Each number is 128 + 32 x the weight over the matrix's rms, rounded and kept within 0 to 255. Layers, rows and columns count from 0. Numbers have three digits each.

# layer 3 MLP up, 1024x256, rms 0.097, rows 322-428, columns 128-191
145175112143166141117119099167094165211162103153166088100076149111176169134150149140131139139106077123122166148085165112204174093133104133113139103122145058116164134138100165149186163117183140
169118161136117207151156097120178129173122167118197108127122102152113148102087087094145074126137109127136166080099142125157189141140161133113153170152112165150099143109101115124119158152163170
085122115073158179164084058113098133150129169079080152092131178107073166128135152070121147073136085144154042135115172112207122135127155082137146175062132124143118135111135119130176130135132143
124107135146133190097137133153126100094126201113119161089134104177170131181103124069106121060113164139097155085064175135187135147110085138119122164098099123164127099085120106113092114176119178
121115136045110177095108158111136140152065124137145151182044222110134178120174128089114202105120125131093065092155139137197125138138106110169100194126129110150136159106141162095117116162191141
140090091078091191110088140106176106151095113020120108135093088051132161033141119153118089122145094164150136131086138172095132088120178081129139113114157057120124115154135185136099108148120119
147142172066147153098155188116101063130143141141159081168074182144169099138152159124124127121146160035101130117137106193205170161127050167134071173158098042069186077061142142107071167148146118
090131161065089152062125106132115137185171078095126176133161122168130133064147114090144115163147113131153116103146156127070127204136158142046075159079166106127117154158079171133115102148100151
102121155095120196117091076121149130162130183128119186159115135125130168070124238115134100162137167106104120117073144121134136099144161095117181132104099068035164174112105113098132102092168092
104115135144155126151172108172182110157082111160155149129130140081155131133112159086094119128172097114119091160110096131161114109149108131062101100136154107175127128103055123073139153136076105
124172124163124100094159099158142164160181128129156075176128126214144161121106122134092147144134119102103157149096152165123151128108079133135123140175115136105090096142135059128143090159126177
122099138111128163052126064143129105128105144087147102106152137151141101120096173020112073083125128070139119142159163139124094147136129174148203147110128104179097144163119135134149107142068128
073101131086153136101126165126099126167164097171116107159108167107152120089113179145110210092159101123109093103122164187137199127126041139089114164143140196124136150134124122091107151129150070
085120131114119159139171126101160131141158160076080113141140170151170129115126156118146119143121095189109139148086075167143150180095121181152141169090129149095138107052124133093155140160115128
143132118095112087080140102127149124110126123161164170147164109178134177112094128135123104103122135120107106085123096155161143037132122159130113158137132084154120102139082127083111103133170126
133112109173181190113052125126139111095138062139087185121092106113133141076072110157122067110148132156108092104141115136101176101133142126143084091160116124061141120061172145127115137170110184
121139189112192162129128142191139076114104096100140071076078162124122147099095191143118068175116091077088182150075174129178152096138140150086145114122100111091179144113146099157173168129149164
100106097141157137172069165108137117183107090100109081112082126178164118114081129131088152102177153149095164078079079200168145203140059153053091146102168058112162133138096137151129154149136184
136150184107153134061075087173126093103125160089149079147125142159115162153126143125116118141139085143132146154151165149160114150160117104138129110089171128124170101113104142117160145202091129
122058126116143171153115125129124160111159059120143130116091124181112152153114140087125121119170115166155075107150115122073085169150092135107106127053156162185131061108187118152115107155073152
132149095112171072111098158139102125133126130104166136145105162154125219111159143133137065090179154173070108119096160141112111072155070126130130099161107111115132091092125153111128159169148191
155141151151106183154126134113092107099193125156147124142143150147077169163140090109107119153091113102155152090121142132098127155132118098117054143104070172093135098084118062122104155199091144
129154057096196142102105147109184141094088068125177133096120145145179151032157111112132150123126154117064129093118151146160153179112136136139161133090123165107108170134134132073152180101112153
162140129125157147154162163180101169125136109099136137156133100158164173102103162150146158127095144095154055131091171151126146146126158176131056086151091138083121155186147173053141200125144143
130142062081199094163098096199160083155112127115124135115164104159178173139178142097078132084104148108162144126132171124086132066182085157108123100115175137077117188161117115154102117088143124
100139135140121152104119136129112167151070103091128077137150098142136206097133108046115089196100081094094073150132124162122137100115107155102141135134134059120122134155106151131132149137117138
163117125090129157136132104152162085114132096151128128108092103141161160111133190118104131105134108131129075135074095191107121148133071119066091159092108107137115101131147119187155158189085165
049095156140152106122141138149165109163136073183094085084101164158154143041133167120073133121082113130091126068134145136193201185141159081121154155152125080131105129199105128110088120136174160
154103121135127087109168150120116153141113049088056105137115153174112158110186147132100116120184079209154081107058188112124114147157099116137103093087090113115193106101097145114101179113154107
124100138125141144142108093139185136158157156134137124098149137156047148140134134147146087111120124181085114135134147092139129104101083168083120173136167159155121071083176125105159138116099171
173086116113120117104102132131119097142118142130124153112106154167130116094131156086075129136145129130053137154110118094188124140078076077148136110080101096105116114114154137119136118192176106
141131107090145111151074144170166140114156072084136075050094144197177159117185120181127130113109090085114082097138166218094112155148131082064171172136112099080125170119142124128157121127101133
118108132137096203116094148131168109165138134109097105105161143158135111124137137147099070122159070172087124139136181123104130079142133125166150065105162095106150129157177188154121130150131109
085134099112137092120120111150153122141156115164084126056084129149168157134148175123118107153126126145134121117113107147139177105167042130168105146126094108097160129166088135106096141101150128
118112120092077122067145111163090131168230086159159096184135188099159194138092133190124124138099133121126101144074156183127194151115180138092143127082140141145124143139124028065085117152204118
168169137047137200098125127149154154167176081112053163168132118134156137055110149136116153126121122154105126127128148137069154097095115086140073177141141100081100149138105102132162179111164116
147109171161161185126178104111110161151076129144129134161149107109117125124082160116013124141092158138118116153098205113130111080151090108091115220167090060167126071122184088111131129112162112
119096107136093168110093092170151059093137103058059136160171144080043127133128134077135106106177153184109106115135114161168074056179083185094101102133194138076146186094113135150122173167181142
136169111085118189130153102144129126193119160071110106136122145083049125045155146113039155151101166131068130074079152157097120141164114096133110141138100151067107137159046110086096123125138099
108129097147127136133134144140143151152133145145108092112117117069133102117137112108157059122153123084119112123126123148132152131118137111073117108076172139151166132156079147070122139166074091
067121150177120115124156124129093097141116122076086134174138117185122127091105109129062127155118142127149140090130144137164101122059168090112097060144128159076169079101125056096096144155095173
108112166108167148120094126163107054165119066159109097177062126163167123144170215130140134117180126148123170144058143138147182156133130107128168085084127042097134138134098156144114196103170157
109121156123089114041157152115082094158119145127119128137125140156088101116094138113126147119169145085105076111125183129089074117060107125128058072179179076127158085125151206151103169135119152
114123191114221146138082080109104148172095200119117147132036114135137133150145110187094111064139116118095168077128126208118106146110092105073112110101086151113116083045129142107152124167148064
147096138131153114103138102147206152071088139169132154102149132110150197137113131122138174103123136146095161121138108120149164100118107130127091099121107175116134137091144064094130090089124177
159172095139144111192142110188118071156083090065083115114129164144072113085141157106092119094147107109174095112134122119136115135119027100092141141102146151044154134127163085071158113145118164
125073115114178092127169068154126081152153132148109143108126114117090172123147153174136099127121071123070080134122082064145122125113099153124129104109110106115117192110167097109191136116099111
148076075084055183112058098117118154111122136114128154146117118174103158121151131134134110115129101157128141135104090118171106083092141144102153153104127127136190150132145141131180085148156196
079092096093167153091117135182180093111147131091141153123114114108097099121164155136114168080079109156154154088140157112170128162108101099101120140110113118118091118118138066091148146146112140
120066161116102124076149113118131168145134116113102130141089139096165132126079163161108134078112127101062146111065131140166134122173096051137143129138136140070125052061160109126093189075154106
117165093143136086122129128165161141095201114076108101129123115144101146110132115079132109137099194122120094121090153125144148119154092122117175177124149107108140144099124103146108164112124150
178100125154057103111133158113154072178178188127181177132165139103087093124131154199069197119123131104077104142165199165093105118142138128107100194173117145086120080118107161092124106137077133
156104131169081115148175160196148083092157102046131095107061115163145153107102141139055130092135122162167115073089086190156178123069142101139054101115155106115173093101128132144115192219145116
124084159078133118098055180116153111121186056087117115157112160164126179154080117134144105130109095180099116167068150128182109080108099147101075094102165142108193132078175061159154133191083178
160100140121202178074096157142130158191173179128156137136197151085161127073122134136088194065136093125142150181150135102084207097167146128106134162156135167068111158073142064070105193149123174
133092131108162106111110146132163149133177118162133120194114149143106136118199142171104148105146096171148101106095154197102199115093102077148120119079120148093131140118157127067176157130157152
097199088109137138094134098186201140134183134149072143144131149151187152103111124108074125117147127205156126076151152111081137151107098058031123189118096113099048098108148168112117191119170106
136117195114118137130017089200099113152083122080062099121139131128193175092158102091045153139127158131111065137081176153093069125096123094101109144117133088147177173128097136116066140128146157
178076133096074174154136106156115133138102085116128134118105110192167153086185147161112075158119152143129122165101103113146156119053112130109144141116102137113203183143141070169140151131157161
122174143099156145117133071127140166179115057102106151119131140104111111094082203143096136165111060155131038126136122147095104130125101095119098118157172060107125116177144134109185138151115087
094060099101124150089065112116120119106131138138140058064115131141140139088173087156180158104096152131132097115099149147125155084081121116139138144165165145092125098171169107169126152148071131
154107100109117096141157159116116144116164149122164110150149135129064176145103104108077176081146145153141085128107155108140136073169047135087107105156095114095099108121083136125137147171123124
126142175088175103117120114117185126121183129115096069167108133174103094086117114116146128152140144144153143118072130113129122135075173095092100116182129156112167139147153140132104144157103230
144084143126103156164157129156115123134117137079100121184086109133148099108128171154129082154129160143115076151090164168075209110089162106054030108120127122146169118110135135115144102088139095
130093154137108102111078141187164052170097124137098124122076120137188168168128138156076125077130165160149190097140129154164078124160144122080115161147090073090161165151083076103122110100151113
129131108123135172148132092179112109113199109162146135133135168102129137118128137127128164149189146143081096164139164175108132121115112090144056159157126028101111123129084197121134130124114110
146099128107130147134077155123117118105174122113107105079120098129133151122101186116149121163120104131133118157140131136115121153140076148121132128140146113127132140092094103085133200159165137
120118131145146147047054140180171090114111109093182162152140144178116100093148128081127180151112150142146091055122158172151059167123095105075188144071118158068202123142161076061113164117098151
121078150143134115124096159099068114175089103112134109158132060153128120122150091112103148104143120098107117139127190115125095143156121198077100129130137118163089071122099111084113151148128172
134063164058137180079136142117134116159093143090114114086117161144096143134110129143135169092159118100143137090122154123140139167082153173092130072141140092154111116112123165098144126151151175
183151089122093177145178125148099126204077132083085042150108153152124166111135151114039097140112145140092134137152150168117155109180171137110159122129129099123129106161153129056134109140137183
162148117070115104137154106127168136056178092125160143071120182255203173138117172108126103102157136222136176119142129153118123097137178130039115150106107098064080121085109070180081068139082129
153110141121145157087130127116127106136210077138154063182126132095139093104061137129164149090096125095131214156134096119074175186124086099112077158205160086142136153151117132118147143106141132
099074132159141129111180147195165107133184156150087198017092146133191181114166147174140086111139116135146078168092120155137110169080110164088088073141220135135099149110173158085085171177157161
116072113081153181150111115146113119086139135149088117128122161154159103113090199092127143100128124136090138061111135081117137120141045149055104123120060163150129135120119134128139198200188188
066116139104167115110167144167098144144167051111146101116136170082150165143236168082126076123078118091182059070110130123163182112166137157151163127072129106144134096120139160116120109174115147
130086128133173114136093133168160152151098139128133104137124129121124159151191175183100182110175158152137104136132145141195210112092090161132083189156103159132147077134140120132147165138151139
104112185115135153123158152166180097206101045087122103107144122122164153152114130110122162115150153109131111106061119114058131108125143164060069116122152135080094097058099161165119125128124101
129101105168115114115141106119129130100092073139122105178131123123050133128167136183079173114125091164109062133042167146113178141100055092145151099123100081128117163111123100077091104095165143
132189157101128239133129163117148121080114102094137152052160151134085124120147124117075109098116072193184125118126144138133073105220110131082113105103134070067125116057113177109093158217064109
086125088078117158094170092133135102144172112088137113085053129204076191050114167132093142071142081126172209127104139199113126128119104132102105169110116189157108131084129122082083122119120131
143130112095140166104145133096181083171115085125199144119105152167100216071131211090046162122171040141185135120116107148142188103134163087130081174067104104131125140115055100107110087113095103
119089143147146152088142133116167142132127091115127131032128078162094170126157140173102123108119130139121066124078161114074150152135166170130172132106140145126102163155118149134205083132116122
123082148145130155100174130192132118093154112105155113076121078128145183121130193140041117121122118179145118153101203122139104158133143115130149150116102079143106152196083136083128135091147149
093115134104138135135160111178184079078051123060128087167110124192114164153077160102126130105154173103098130132080113113124132112163129148150163107068126103093204157091066198146167178212110139
133101156142188124147125111122130077110128084142101099118144130140102201065118101114128197148080124112137126129095131151117156075136157120101144128150139066095170199140122107122117109103152115
190153107138160132099073167108100150140179100136113152114129144175123171109138114177128104131141117142134115078156116149126100123118179189102115194079052070128110104123093075020126139141182165
112122127117137157140111088162152172150073121107135130113137157083067101112146099169108142082080127215152123081126062239108160128097084129148083078133138126142108101066103105071178097205097116
147235103124108133139091072214119066128170059095128130126129153130123149097146110121044041128180116132143125094174168181136136065106064159099121104116151114152127157140094095060099167135121095
127085175135094154108085075146145147134198132086116147141107128118124123072153203116113117041102088142103122049112137112092195123131121148121135104142165119078168150176204125145094114100145115
127112086134144123155087103118106133082051115162092129181063107176124115136127181092123122061165139078151131072061114136117105123083056130158100089151168112155119168106128171157098126150159155
133092125153150127128119095135084101143094111122120098143113157112170132069143129122113095118084083110135137121151225141119159118145145188101109089156121086106134157148098108143151155117144089
179123117135113126151118122167190046113111125126130143123136097122148168105118124125101084101089054161076136144101149143111151125161085136135181143146173132169115139149138044105079102136096170
181137170102126220093183130141133152153106163117124147188095140174164128095119110146138103094104120058088130131121109139107195113118111054090111072163142154147121065151178080158127110106156147
104077116123129114143142119147131131128104113129157088094114171125135125114095118094092153126119130189109082154140145180072167116159108150090140162169179116139138115140144146082103125114105084
098075081117119199076145026136140160107157135142098080157066160151092165135108149106036172117165120130133125177103178115127155089156153114117199088079121150090100128107139102111158102096158139
095127137101152133170124072114153107135119101135139113128148136168134144130173176112149101148129118111037117108117111170106108115101162152132141100107174099142100121137122154142104108117136210
081109169129158206183113162141153101129128134160122109078095148110174117164136092156105159099115112157068168162141205169151067194138131138096109127151182103131209081094135164084166109218151140
126150084104198111115101141124138109129180132097085118153094167160179179085154146155099137100193070120051098176159145149133093081156072073085095109139117115123170137119153071088099180156158141
167174130074112178131159119189176094166089112094051102112129168091124152087116112076138137179130080142152073097128140124091133106141147096069140100095152135121103134106153124058111116111132116
079121123146107151110074167123133150106183122120100154114091110127084124107124208108113118169137149155149110120122113112039179134116143111137147182139161136173206102150145168172125109182165081
143133133115125095077150092124155109145107129159151128133151159153111190145124178176139168048174085127145124145134167154087127153088091083056116157096097079106137099127147125138118142139159163
152135165123148101077088191146093146182126095148101065196142207201134137051151125163124170148162120065130049156135154140163110192101072136096169132105127154121153146078105125021148123169126194
056099127147105135079152167182124088111112078101129161121094160144142142094151132110121166191089083078091102167145209134144098129122126175127155108164072146022180157143095137127095067145134121
074100120139089138053128118152109137112133143173122131102121166134167111105145180145092127127155093229124124066127184120131133133140096098102131076156145153123198134146090159123119210088120126
087126136133132130122069090162095135153158100163126109096117204120091103085169169148140154102146170183060114136108185137162113159172038122117130145148105154091191105165106206136096122156231119
114112091107125129141172128152146124156162148077106093096095134102136161168088107096137132149170096096118133051099181148127129116127156087122125188099125094096152071149126130050140164141120147
# layer 3 MLP down (transposed), 1024x256, rms 0.0934, rows 322-428, columns 128-191
077104069080114080115143061189095146091091088088142113156130059143074151134086097162195105112158132128119120102187109152102138145084091125123098188124169145124115148145126133114134123142149135
162126121104139142138215127121160086150118175159137133145101077160069178075120146202150187203136166132140160122129152144153123179122157110145152096158091155159085122145098120073127137122093141
109169114152148110119176081149162080140111110135165100151103134153103118169098120125097152077127196092153121115123145118100103150171120106116107126180083190074157063119121075164136195086161123
124157104166063124117132178060098144105102192104119127194121082110101156110107062105123126138103112147130086110146103166077149163109140127093076170180140103125132123101132125156129090145140176
091122148112126158100084125142125127122087199070136150172168123112139110116125135078149154180071170144073150136151135104087091123143123120146139113103124124130111154120124108101157178109128100
103130165080119124168162073136156107132071171118081109177183114106155137117145084130094133138136091225184127059123088123076109178133097089227076196156119106106131154086085090103166086056127134
137173136088068180177117120058092080156060149149109121100120097024119072125124112071120147154129089135066090159144136119121087103072017093117104110099119116138096081156124084146042130104156180
142190178114130081171123101120127132085145093119102113116100164154146122152064180066103106129125092076190144116131138110147088083081128096115119132116146088136104096112162116134184103111152164
186112115099095127148119093113110139170169145130111153157081161147184139117184108130156139076127151112179146150140147124117097108105164110108124169135076107123134123161135118166099137099174174
151148086162133147116142136104166126178160178169154166158079192090116130156080159104077093082140114126144092142101061144142133162152152122071139115130155131117141132117135126132109103132162125
125134102120096167103126204168139127120149113176158200160157171134119146123083107083117130149140094111070145084136150138113166122096238113154088092107167158141114120175130129153157153159153119
134144103185129118115092157096124188099132067108195115160065115130130161151110133170070125147155145139107128153091112139100107072083105108074139092066106165159087143113102189187151129147143128
103118151135084091138203101134163176118144185093093104144083187139084116128115090081137073142144179125037000126134137114114146167148168186192140168134140116116105058105130095119155075123107120
131088145099143133118106116133095116119116136163100088094211131107147146173131103105130166124139171122195154112135072074160165112120106136136114104176133109108104158129179091186163074145148156
129100122127153153147107159133108137105128185141194140119134169151158125128153133087130167154123184086126151100100191146108121102175156133127123159140145162168173161137084156132053136100124089
119150100140109142075109114087116143099146139119090106128112092088137139129092142118097099118098190137143103115148111138099110116160141155159172145147091152098118066144147163155122125036114124
107129056187101062164085056127123110173092109149182099098161149119104095163109160074163161132106063089178135165123100113129187055152147110110083194113168160143065164056126134119111115109152118
123133165072153114099106092130109131131147161148101084096120083099121098133106138161136117130120121145109144125187059085126155047181148115127157100188134148067143095118125150192100102110197173
146136133135158095097115103141087149083150172162195133143127112135060131137129112150139089113126095089128123106168127125126160151107161087155116104120135138162109132140127179119147127135124119
102084144098165110144099111071134170171108139139139119118031140154130153188066179133101122132133193116172119159134090171154120098170098132084106168196114075100182146102076094133205180191176148
066135185109190153127163111137109148097156095161160131138093113111133116145135131136146057107046111123146139179112103117167171122153133160110193116126097135148131139197129168109138134103131143
137135152167118092199142117143068160132102133127058145137118162065033125101095117075127136193136150073148153126142107103059163121130109163140117108072116153144081090141114097138142099145096141
095092098091207103119138058151152147144117163140093142163162131102159105148127109088127107132137131150189132148175125096094126079150126116100109135112180113133128143108167119219193134166139146
140140188117143151160142169084172148130114146170106132157170103145129104132131200130125114068116166128134136123118131093121102139135115171130111108095121144098157077118116174087187128141087120
118168164149127135110106204091121195129114151110135133140152162148088060092107106092097102082115132164141129181139069187200169164154201152089124114120092133132173123139135109138077137120102058
162177093173156129137154118121113132159123127118113113101114161094079154146139135121110097153103109079158095172167146103138126168140138191130174163087150162114154151151178173137182113118114093
145100184143149175125142146113178147136058101104128113159107170128112118194169108166151140143118131106121126106179146105187133104104142120143098057081115234076082163132196133155163094152140142
128127105136121070100127120140073166104159128126152169155113088080042139085088131074156143105134142150131110142130130081056135142151124160122147103184131124134166165110144125145077108150116106
120125160104116136119134110153128129128220147111149156120102095067157085127094139123133113149088121142131164124123085141159196112140054177155151139070118108139151127138119139150106067108178125
126117136112108118133101156107164136102122146072114155117151169111111170111137119075139079111115159121158080098085067139164051136099148109148142096100124133115124150160165155164157165132164102
082144184106093118133152125045148123141123125157174081132120070125070121119113164128117168113109142096126079175130103152103125102098156152137161137117172110094146117123051108076163123157144105
125164191122132123157122148095152066131177148156166069121096110142090128153145104139132114103146133094126150122154114178117157209154137071056099108075116184144112122100150130166162085144148101
114176092128109141152140134102125107156081145157178132169130147144124161132105123133128116155083121150119159139142173094099095128155118137079105130143120109084143134223162144184142071114136157
144214132062185066125123179117187158040078172191125133147156128146096127127130127067084141172092164175116139128148130147119119156117173191078158143140120108078136083080110174111132079161140094
146135121163135101096140090033131138142105073148092103150122082110162031074118136089186076101160171063146136137125132134144109043084066119159137116165198139175111118096100101136123129117109134
119135123169121126130128129142166147140144153221147126166128143135190149148147123109112096194164149093106104154139151117086139056086058159127133144164138172147099173123145095158156143071142139
144165150110163128112145122134097076128155156139127068126134098137140122170133124152130138113115152126087110158170073126103117122175143143119091106147115103118183037120128179130128131122158119
077112157147129148143175114146061108175090090173117119153137130078141150094135118099089139122130070145152068154114123127141164184106096126153130087100071100141107127100152118164173138186159171
103124126135092114109129074165147154164110094075097164176146110119064128069198142095114110169139173135118193046093067169111125080109143177115077087072147149108131124162098092156115096125182188
136120118115098172134108115131139135120174113082025130157106124109116134140084132107151130176142155135163117096091082094109137183138177122196129096112108131082138165113144168132096176137086135
190112118137081140202189092185045155109143163104113117139114175188086142128118152164054091132148144133163142175125135106132127164128139102146115101120167184116072111148146177173118096128126123
138145106111142161052141061149124158126140114173161113171069098117133152104090160163131115137141098116155130153151102135160097100152090127147147110135157113134152144094121124149185162104144131
142071111190136122153071117112181166164134155109176129074119147179146192126110160081178089155112165129187099105107140156126154135137155104092104124121104123135109124087106123095100039110081177
139157087151091123171151146124171137048161123140138122111163136174096133141129146170138116132127102138119135123120157149145104109136167149120092121092153168171138078080089135106082095140137088
154094109161124098159158131108122215143141094182175138157110105103092083175122137129109179137136080146210057124139121128110145137111130054128057168095147071209084133150124182159146146119094116
133156146082107166121085184121133099107161081137159155054111132154194139108063142115170144128124204087089124137103145183104151085152107144148103121077118126154089084135083110118148108131159100
106116071154131147136158154133139097127102116137135153168140113104099124171148087116137169154107118189125161170077174140127087070078052128064087103116095131111150108103123120133107105082109132
116054067131181096143115200138124139139162170103086134120159111158054130098170120147111192131203158113146121113109097150152159151130143143115142113124134187099102105156090127103073160144085068
175165145130111052089093128145153109127138141073141130121101146169093164054134104129122104130120162109113094139153100151137152095166122118097139100120122161131125154136118138172155097172135120
139152163070145171100167131095105105114117120161145146153096143119073098107115158181153185205097153103178148110141100148109076117120145185146151102115121165137173132091078121043164056152110105
119059131138111114119074126126096088130159167122120139122048141148146132175114167154151157120098164172111155086138131123087141126101051193136096084122140132119122191127152107098133119179173119
235104171095127098095180149188082049169091114128118126157172141110129134152121112144122165155066151162088027141165144107116131120178082153155099147154081088152119150114157143138157183092128110
122124164128177116134161117088126107154134125080149090150082089125077021070140138112168136158161149107170116111101144119121125158144147126132180100129183110117145147155089227083126158122049197
132062126137112096137131121181100091127095143104146112084115138128114176166162109173207117160100205147114070196165187155117156082121107067136080102120152087130134085130122088182170127142107157
143130091148163122149134112088165134154141127152084102109202163058161113156115158130126126116154115113141140061089157103114143101205106167189094115134140123132120085112157138144117077136086129
164161140124107145111112172073101110088171110193149132111079183162094122157144172113177060124140125116161195201148112132136116112130115113137153126086155114065122139101153139067140157116171116
142160095095118101122116091164131108064117153204224170151140092083134141146110101156147066145141096169164179180121121135136129120108175150124078140105167120144125120089209130117138100104124149
136141134134145142131154131150104121071179179184145096142232092145133155197144114121136078186147099122116136087174133096081088132084128092163103155108106190101182091082124123114169171200134091
163111090128050086133083093150137137120135175107155149220118159111137109076090136129092128135096178184149137154121126143136144193146083110087161099107134057124114146118127190104106071166086133
115170208091158142158135096086159131156145120123112109153193070103090062121155125140096066136162218166138177171154111119101115221055130046179126116109137157105140083121105154126148092091059223
149089127176197111134118113125110138070141082087182132137154100145156133121122123139073103103122160106137099163153117064133150172150091107160119074160183121171092164123130147125138145134097128
190113097074127108166134147143128169147146136163139053117072152199194140105124152210188139128120133210087128083131112142142113163180120138121116114163064141160123143126102145105222094137070125
131154179143054097133166151082149131145163075138137135140096134169104087105120127148143144114086082073109126092106156141129120116160065110089132033122075060101136150137134122137185120122158166
151147137076131142112129164112092107171125193171092123107155148158149130142107155103144064126150130118133202136115114109142071118127137147175120091140138124139087147152113154201160059090102079
159093134132119139122087113146097120113133142154136135100176114157134107088129125158160138108069133166107152124098101119130071130130097097170130122186167140144168091100166132151102117104131124
127147166140153128070092084130170110161116175160110146108162127122149106111149112150168100138175136127146157143214126105138165080160116127177156100113164092164113106161077185117146104100130147
173131086141116140075103101109138074072134093086159112104165098106160128153101131132105131129130117084127139135147120115159118126131166072131132117111142151101130136138098106157170121100084091
086120085112158140160144158123111140117090186190138156108146099129188097134126069100098125209112095119130152082162063098201163131069108113105113089075120092097117128114120090140132105127119051
192178066124110128127161149075145164153161128132144155124131068108063105143111152053131095123090137140104146152149133123154093127144106132149166129082090104145100064158081112135123120149134127
162131121119124128093179138137120153100125127164130121120100160154086093181112103085126131164115112108143165135127129087110120114060192093137142132123127073163130173153147118124151154108141113
141125134130103152129122075186162123153124119194179111093122140107072128105145102146102119135152164110131105130136124127157113082121148130173098096137089136121150090129092159094147134127097086
194152092127108125192146129170148071167147152094086093137110125174106097124131095131103161112115150122124063180122089117112119189158122166117121139095047111086154133167091050127137174095124139
173144176098127122138136111127094097165091229150142097083200154130121152115196086107111132080103079149135131140153116098169079072125117084104180116098086149202131100180099147176142118184156103
101168123102080036179118067116094051164150131146059208138106135098127111081151135164138176148105096138152140089063110141169152125203153160148135111178192138196126132083135058144132109108164167
170076112067143137238162154147104053117128118161114120121092114083119159085103157136199050146190140130109115164140098074125131107090149087169166095136115198135069120084136142119097122144096110
110163130055095157079101111100175127072122068134076165134111124132119108182166134167149128105153122124141166135155145116158143189131118052158125130113119103093133156083135126114136159116119081
138149130106201161118090076118116106140128093187117096145124095119094135176114032140164134060080156127127141174133174095131102082151133170072141096129038080098116079199141106117093165155116120
114135171088139151186139196129105152118141131145121143150135096145184150151097169112138136167117128122139106143113135164125070098147134162119214123143092095192144167042152140124176122150133165
145111116145093105119155112127160080133173124136158111126100150165103119116095151108126136131139140058151120143148155126137120170131141118171076077159137047109080122064076165097134171088120144
142056181122162096121154118097096152193136071109096177092211201127152135159143156093132146072079121131121108162128121104126142100131171135120120108146099085114091141128145123111146103174134060
096136084148076104154147171167197163136108176130147202140079113078129155088140075118109052195127169131116122098172082126090092136030122135108096083138106161161118117148061188107133134139160182
145133107106142194119158170092143180098156141155133131172124149093062153126102142227089097135142163085103083179147071082118121125161164130078083096150053118102138069133137192116125118111158121
119172127170142100136146131161123160147089142143071158164194119154126117129131117135194121070119135122141129096138115150092121210100143114076140114065172148078171173061136166101106138132129072
084159186122119118166175170118073138137115138082112138158126173168091103051154161111093122165164173096121115097176138086127081097130158111156166099140097180136095125135059081154099168148124113
161130130122141127095120087055143176130141215160166080176111090084105127054126122102128180115129146139088140091110116151202122160114091132164181096060086101154125131188104117160169152139159139
135104127149123134150120094139074117119146136149151160073099144189117169209144123154144168094088139112144158112127153093121127146127149131111139102121090110144130146117161126113140136114132166
040181095155221109117115132148111106117076069094108104182101137123139091116084134164174154124143053166165131146111109118164190141031125072103172053166102136125131095129126159120122169142197123
100135148079132119097179113146090128152101111093116092076075095138062147157154133141076165191141104090129179125123174119122130108163121110137123115123134215149082103168116053153103159085110140
126114099117112066114154142164127125180177110171176094120221120149122125139136150051152106132167110122113134160105163105174084110133150119134116191176141134106105125123057145109083095101120159
104157141183125138083127174044092118167107101100153139104141150103105127100152110171130136101119119185160114101080077132131143155110159178127147096154100138152111084093171131108097067182129103
113155120092093116130106108121156195133137119086126136155112143129119080075143148171133043187139127152136120078161068156150115142138063134175112159183133134088101124124089182161120131157211168
112183075055112115131114058165183139152158094150210148162184157060121113100154169142127114168181120179104163185130116076148140139084110157133135176100150127145112116147148125066136118125091097
119158152092126129200107069092187142135088138082092100093152083136121115106129104203171115136145142077117151124086171127149137142141074091144147203122204082119116193142180147132175072086138121
146110131156160129222122131088135172122160117143099138182138095114191120180106160175166133124080114133207146110148140164097148113152127090039078034129168116047115089147108116140074039113122172
144140142100176129091122098093140130126168121106122142136142138112116082101152117138124128155110136088142126086140107098099163128157116078098158141086091133173153117137086165088200168116113145
144154152145193129137052130197112109175127069092116123128152085121057186169114104157103181165096098206160145110155160190108095088147129122143155115126175143173133194101119139095125129194146137
130131171146107108193119077138122141144086137086124128124146101143165140139128132112122122130102114178090137135090080139052145128122218153128148132058127117187106129133126105136120072084091123
125183120105154126105120074139131142086111098108169131175146156127162095143097169168108169086061107106134125175143150163136144075109140160149122119135110083083098133153138160141094064143122112
144069096090120156109152083151102162154115113107092112147089101155160124132114115087149119108093156130176146086124129145105085128100149098144097111109123148084143179154096194074061138151104123
154139113160079134145171121140155115175127173166139066113121176047115119108098119082105159163121143136088097123158148108127174176190145066140082128103143110118147154107152068156188079103102094
142191193120076100101140157165139134141097101098134121122154113054108129130132141194137145112163133094154117132083059115060079112125143131048074147100098128120133094067122083128185121039114088
140133121144136164106149118154131144183127130094113163171120080125097112093094110118190126178127105124148115123126087134112119169065085110095118115176172133113094116164107153149135140115148106
099160170097140208174162149140074125173084110186119125140096102168160140101147077157145121147134147072086102139117167138091137108088108085162091155140003157186061153085110084172151148059147191
134146150133108174119172093111052107091157152118117131154128112163122116123171127128111098211145103140094149135126123105099150151162137146116148137143178092142176170173050141135146136106181159
096105114133155121075119115081110084113132110161089133222098104090117055130162125154110162149145106104128154172108140148152197179094187071145187121123188176092108169163121138128181119145109148
141146201174140150136185115099146136082153147102046117130140129087160067100114120120054144171120209189118098098129133154131137197117125088146138126101118107089105128142090088162137109152180107
102153162151146110125117130080107092063184108109155107099180096143204088147157119170141179176157099130166134122118198170123153136163116088102136170056120095059071088150058176118139073164143125